config.yaml
hidden_size: 128
vocab_size: 8192
hidden_act: "relu"
bias: "none"
init_std_qkv: 0.0595
init_std_o: 0.0105
beta1: 0.9
doc_mask: false
Each number is 50 + 15 x the weight over its row's rms, rounded and kept within 0 to 99. Layers, rows and columns count from 0. The size before them is the row's rms in percent of the matrix's.

# up: layer 2 MLP up, 1024x128, rms 0.0577, rows 713-725, columns 0-127
# down: layer 2 MLP down (transposed), 1024x128, rms 0.0491, rows 713-724, columns 0-127
up713 161:38 50 59 53 45 66 49 44 62 53 61 54 48 58 40 28 58 56 39 50 51 70 57 44 62 67 53 42 52 38 61 40 54 54 33 40 43 35 57 43 21 66 62 52 44 53 40 61 61 25 48 78 49 57 51 57 66 41 22 05 60 42 32 46 58 66 60 56 49 61 47 62 30 55 53 61 47 53 71 35 61 13 90 61 57 63 64 37 63 24 62 79 59 29 52 78 24 50 39 63 46 11 43 49 50 49 56 21 44 66 48 32 35 28 84 38 44 60 84 68 41 61 41 76 39 71 58 49
down713 178:45 77 32 59 50 27 50 47 56 46 41 41 61 61 27 24 39 50 38 35 55 73 52 36 55 74 14 50 47 43 66 66 75 37 75 30 48 55 72 32 50 36 63 47 57 90 45 42 30 33 55 41 28 56 77 38 54 53 46 52 40 64 51 33 51 82 65 74 58 62 58 57 39 47 61 24 71 23 74 49 62 59 35 37 56 48 62 50 44 33 47 67 46 42 52 57 52 53 37 34 83 75 19 51 62 51 50 56 29 29 40 64 36 42 66 53 49 37 40 33 65 42 67 30 75 53 56 25
up714 056:70 30 78 22 66 62 63 70 34 54 43 54 37 46 54 48 82 64 60 54 35 37 61 37 80 63 47 53 57 45 49 51 86 78 50 31 27 55 25 43 35 75 54 48 34 36 54 32 46 48 57 44 64 62 54 38 44 54 54 60 79 61 69 55 57 62 71 51 65 54 39 51 43 53 54 62 45 71 38 49 77 33 45 60 73 48 66 56 53 52 72 39 64 44 89 54 50 51 63 71 57 39 67 42 62 58 52 40 57 64 43 61 46 14 71 37 21 70 60 48 35 58 51 42 33 76 32 86
down714 038:81 79 27 56 60 47 64 49 38 40 58 36 66 70 61 25 32 26 60 54 45 47 75 28 46 51 33 48 40 61 71 49 54 70 80 51 53 53 61 42 55 47 32 62 59 47 30 84 41 44 66 33 73 68 71 57 71 66 34 55 46 25 41 48 46 51 56 36 38 91 54 48 49 71 31 66 38 58 75 64 33 68 34 60 52 56 43 68 59 66 61 38 62 62 12 38 61 54 47 62 42 46 26 39 40 62 46 56 49 52 75 53 63 53 82 48 83 63 26 49 53 58 39 44 60 48 69 49
up715 139:59 34 41 21 47 82 64 48 64 62 53 77 50 67 55 29 60 54 47 66 53 50 78 69 54 44 38 59 47 42 76 45 38 62 51 51 28 68 43 79 48 73 54 70 26 63 30 51 71 55 30 22 51 45 20 76 69 37 49 62 53 38 60 54 38 54 96 56 68 55 48 58 39 36 30 42 81 44 37 57 42 55 42 47 74 48 45 32 55 45 64 67 63 40 66 54 40 62 84 43 46 64 75 56 31 45 78 64 43 69 58 80 55 47 44 53 57 45 45 62 46 57 54 48 51 77 28 42
down715 146:62 57 56 52 63 23 48 36 54 49 52 30 28 57 40 80 38 24 77 66 23 56 22 62 48 53 51 16 43 55 31 44 51 65 75 51 99 41 52 23 58 11 53 40 51 25 51 62 29 68 68 52 53 53 77 48 47 26 58 48 45 86 46 14 38 60 29 44 50 50 80 40 55 51 34 48 43 35 46 59 32 53 68 48 49 55 52 46 64 35 54 48 46 39 49 75 44 36 31 54 43 61 51 55 59 41 51 44 55 42 33 32 53 65 35 56 78 45 51 49 60 51 46 41 69 47 55 34
up716 093:62 32 65 43 66 56 66 66 45 57 47 51 15 23 29 54 64 47 47 48 70 48 81 42 55 57 39 72 54 63 63 56 62 94 33 50 53 88 30 64 46 85 53 68 35 61 45 42 61 41 40 44 61 27 37 38 64 28 51 36 61 67 50 70 35 54 80 46 77 58 44 40 49 58 61 68 83 79 51 52 58 51 50 61 56 50 73 53 53 38 52 30 69 51 67 70 36 69 51 56 38 35 53 39 57 47 39 41 79 47 41 59 32 53 65 38 55 66 40 51 51 74 34 59 34 60 47 81
down716 086:66 66 39 45 47 73 37 65 65 38 31 73 61 64 91 37 46 52 37 58 42 55 47 71 45 23 33 31 50 70 57 58 66 50 53 63 43 11 56 38 64 18 35 49 42 39 29 49 38 69 51 56 71 48 61 66 36 62 43 65 65 50 24 50 51 50 47 30 59 38 49 66 43 70 14 41 61 41 30 39 63 62 42 29 55 42 66 59 50 47 71 49 28 18 30 70 58 33 82 63 31 46 52 35 57 62 57 26 28 45 67 54 30 46 44 63 18 38 34 34 45 58 39 42 48 42 44 47
up717 072:34 33 35 30 27 67 72 65 59 71 51 50 36 46 54 43 79 59 53 58 68 43 50 42 53 47 38 54 54 40 45 49 51 53 39 32 49 64 33 80 10 84 14 57 55 59 27 56 74 53 26 56 59 49 21 53 48 25 65 58 91 61 54 71 46 44 62 34 77 44 55 47 39 52 50 56 60 88 35 28 77 24 51 53 53 45 32 46 40 49 64 40 64 15 64 71 54 56 37 53 53 24 45 64 52 74 35 56 44 35 51 52 54 59 65 43 42 49 64 46 59 58 35 57 42 63 41 58
down717 068:55 68 31 44 55 35 41 48 36 26 54 34 64 44 72 39 60 25 43 61 21 28 45 49 27 55 19 67 71 63 57 42 35 44 71 55 65 54 53 31 53 40 69 41 60 53 43 37 33 65 67 38 47 60 80 43 47 82 37 24 31 40 60 59 47 32 40 45 56 34 80 35 44 47 62 53 53 50 68 66 32 71 62 23 63 85 71 65 50 55 48 75 58 60 41 64 52 41 46 47 22 46 48 49 47 44 57 38 50 65 63 37 65 67 58 55 91 47 22 70 47 27 81 47 45 43 52 49
up718 071:67 33 71 56 56 58 65 60 52 60 38 35 24 41 47 45 77 48 66 46 34 45 69 41 63 53 40 62 71 41 43 43 67 60 64 52 35 49 45 51 62 77 44 43 75 53 30 40 68 53 30 57 51 38 27 73 68 13 77 53 74 51 49 65 45 32 65 36 50 70 51 51 45 67 37 77 48 84 64 48 64 37 42 56 50 20 70 44 59 49 72 32 38 25 80 52 37 49 49 77 41 50 79 40 60 55 46 41 59 45 34 53 47 39 58 40 31 83 63 35 56 74 48 76 25 64 45 67
down718 061:39 56 52 62 63 47 53 67 37 55 48 61 50 59 62 35 30 58 18 63 58 33 64 46 44 54 52 50 36 17 60 53 45 60 52 52 53 56 43 52 77 39 61 66 46 20 69 78 33 76 64 39 43 32 59 30 61 53 37 20 38 26 37 37 76 37 49 54 59 24 73 38 31 67 57 37 43 38 54 52 52 57 51 46 48 63 36 26 22 62 38 50 59 55 21 49 99 24 58 41 60 36 29 66 70 48 43 48 69 19 28 48 69 24 34 39 65 50 53 55 36 46 66 57 47 46 62 27
up719 120:62 43 45 55 67 63 64 51 39 62 48 74 31 36 68 53 64 64 55 56 56 31 54 50 82 38 53 87 32 41 32 54 50 40 54 26 11 54 42 62 34 71 65 57 54 55 46 68 55 47 64 34 63 36 69 44 82 45 39 44 86 52 58 65 35 51 51 84 41 47 35 44 42 42 29 56 56 54 70 36 47 46 26 62 54 50 42 48 46 47 58 39 47 45 84 51 42 18 60 61 34 62 47 29 47 46 43 52 36 79 50 62 70 43 79 48 45 62 39 66 29 83 33 29 36 40 44 84
down719 121:83 53 51 36 71 37 38 67 62 64 37 26 67 57 24 37 44 50 63 54 50 40 67 53 49 46 45 58 60 51 49 62 50 38 49 67 64 35 58 40 69 14 40 60 36 71 37 41 43 47 49 35 33 35 12 61 52 76 30 63 32 60 68 31 56 69 56 44 51 75 59 64 64 59 40 54 20 57 63 49 57 43 75 45 45 55 56 61 51 64 25 50 61 54 40 43 78 93 49 65 38 60 29 43 38 65 56 64 35 22 46 68 53 45 49 52 74 28 39 57 43 38 53 70 84 40 17 47
up720 120:69 58 61 29 60 48 52 45 69 54 59 36 48 72 43 54 73 54 74 66 64 38 54 52 89 37 45 75 55 48 42 40 59 45 43 73 50 74 45 66 50 84 52 48 51 54 69 42 49 67 34 29 56 56 43 67 37 68 21 45 71 67 36 39 37 65 53 53 56 54 41 57 21 72 59 62 69 76 65 44 47 06 39 45 49 43 45 45 63 37 47 58 56 60 65 43 14 55 47 53 34 40 53 69 77 56 60 20 44 37 66 48 40 67 86 23 46 82 34 69 48 59 50 36 59 44 46 55
down720 132:69 48 57 81 44 53 56 37 40 34 45 45 79 16 63 75 20 55 58 58 61 35 45 39 51 43 46 32 44 46 63 64 52 57 39 50 35 41 58 31 52 44 73 51 33 46 31 56 62 66 52 46 44 49 63 55 13 59 59 61 69 41 43 54 32 47 44 66 54 86 63 22 67 65 77 61 64 54 44 41 38 74 45 51 50 46 76 57 55 31 49 51 32 45 45 80 63 77 69 44 58 48 55 71 63 25 79 39 23 67 44 25 45 33 24 65 49 36 64 38 55 59 17 38 64 56 40 40
up721 057:74 53 64 33 27 70 59 39 78 63 43 66 09 57 59 52 61 43 53 59 74 27 61 51 75 20 40 63 53 38 46 55 59 49 61 42 34 70 43 71 32 69 44 65 50 58 43 60 76 47 47 73 63 38 24 36 65 57 67 55 78 63 48 59 28 52 73 40 60 58 65 25 46 46 55 66 79 62 80 36 82 21 41 57 51 41 40 29 66 37 65 24 46 37 64 38 57 35 52 51 58 56 59 49 54 64 49 36 48 73 53 49 74 50 56 49 25 60 60 58 58 62 31 55 36 51 45 74
down721 045:73 67 29 66 43 40 32 66 39 21 48 48 70 40 34 42 48 71 46 60 43 48 33 58 70 79 43 52 54 59 57 50 61 42 52 39 68 52 61 55 53 60 34 41 75 66 58 36 57 32 39 33 38 58 57 43 32 80 53 35 40 60 68 42 41 59 55 45 39 35 36 40 32 49 46 46 52 35 39 62 52 48 56 39 73 33 76 69 65 38 46 76 33 68 32 79 25 66 59 47 56 88 34 88 60 63 59 25 26 42 34 39 49 48 62 52 65 59 55 45 56 25 49 24 53 12 66 23
up722 063:59 34 61 37 65 48 69 54 51 64 29 58 24 26 66 40 82 56 39 69 70 23 74 48 74 36 30 53 34 36 20 41 53 41 59 45 50 38 51 45 41 79 52 51 35 44 65 60 61 34 36 75 46 53 71 59 52 32 61 55 61 49 32 60 30 57 70 61 54 49 43 61 24 66 36 65 35 72 56 19 57 33 33 61 45 41 35 47 69 53 86 46 52 43 81 57 53 37 44 72 51 38 55 35 50 75 53 29 53 75 66 58 58 36 75 42 36 61 66 55 51 63 56 78 40 48 30 71
down722 048:55 66 59 55 36 39 72 25 54 47 59 29 55 68 26 45 43 43 58 52 71 76 44 62 38 75 47 73 72 56 44 35 51 57 36 37 44 37 50 48 23 24 41 46 52 76 32 65 31 32 38 38 58 54 62 47 29 45 65 41 49 55 43 40 74 50 46 54 35 73 63 41 29 55 70 32 59 33 22 79 39 73 66 43 26 43 64 44 43 25 31 34 81 48 29 60 67 40 49 46 64 75 73 46 27 32 55 77 74 47 37 55 56 15 37 55 64 68 39 53 44 58 49 62 36 33 49 39
up723 159:51 27 68 53 46 61 57 56 71 53 35 50 46 45 34 60 73 42 25 46 61 53 46 41 53 72 45 63 28 49 66 81 51 60 32 57 25 59 27 33 46 64 54 81 15 76 58 62 65 54 50 66 59 68 43 67 54 32 40 45 59 36 51 76 37 46 65 49 63 45 38 61 48 72 29 64 73 55 43 30 31 36 62 32 55 46 40 40 49 49 94 70 64 46 62 69 20 43 58 31 43 31 56 35 41 26 48 55 46 80 42 47 43 41 59 35 44 65 66 65 55 61 70 45 37 65 47 91
down723 171:62 52 46 45 38 25 56 70 66 43 63 73 69 63 55 61 57 70 63 47 29 67 55 40 26 80 71 32 74 23 42 26 24 37 47 29 62 57 38 27 48 69 57 59 55 59 57 49 49 58 50 33 49 37 58 43 66 50 33 29 18 55 58 61 38 39 56 35 41 50 42 21 60 29 51 46 31 62 72 80 67 71 11 65 39 41 50 54 38 53 45 43 50 56 65 51 61 48 55 61 84 67 41 49 58 79 66 47 29 35 39 32 31 96 53 51 47 54 40 58 53 44 39 62 48 49 61 59
up724 055:49 36 68 44 32 56 64 55 41 88 18 66 32 45 42 58 65 55 39 50 30 47 88 46 83 55 54 57 65 42 61 61 59 54 59 35 31 51 27 48 52 89 42 66 58 45 31 48 62 54 61 72 28 41 43 55 73 41 55 50 54 30 64 78 65 59 73 40 72 60 36 47 31 62 56 49 44 85 51 34 54 30 27 67 53 41 35 31 52 64 68 31 50 23 73 45 36 38 50 68 52 49 77 49 59 32 39 51 60 55 46 35 77 41 65 48 34 69 72 41 48 69 38 48 53 44 46 69
down724 031:54 63 27 54 34 53 42 64 52 52 63 35 39 67 71 10 46 56 74 33 19 61 54 00 53 59 45 64 37 50 62 36 05 41 58 50 60 37 40 52 57 35 61 51 41 50 48 38 55 40 47 53 48 45 60 39 63 61 43 34 19 63 70 35 44 54 34 41 57 35 52 52 57 55 62 49 29 79 50 67 30 46 59 28 49 52 66 61 48 41 50 52 37 47 26 61 99 58 44 37 39 25 31 69 46 47 53 45 51 40 55 74 51 57 56 44 49 48 60 60 46 31 66 65 70 33 49 37
up725 099:29 41 50 37 37 89 63 56 62 76 48 79 43 48 61 48 70 44 53 66 56 73 65 58 65 46 40 61 49 43 48 65 62 55 57 78 25 66 31 65 41 83 53 68 54 57 48 32 45 47 57 31 61 33 38 28 46 32 63 57 64 66 46 48 29 48 61 47 63 50 36 57 56 42 27 77 74 99 44 28 59 18 47 58 71 45 44 35 53 70 67 52 47 58 72 38 36 39 59 55 74 46 72 52 45 41 50 29 45 73 31 42 46 63 47 39 45 56 75 38 48 61 31 69 33 55 58 56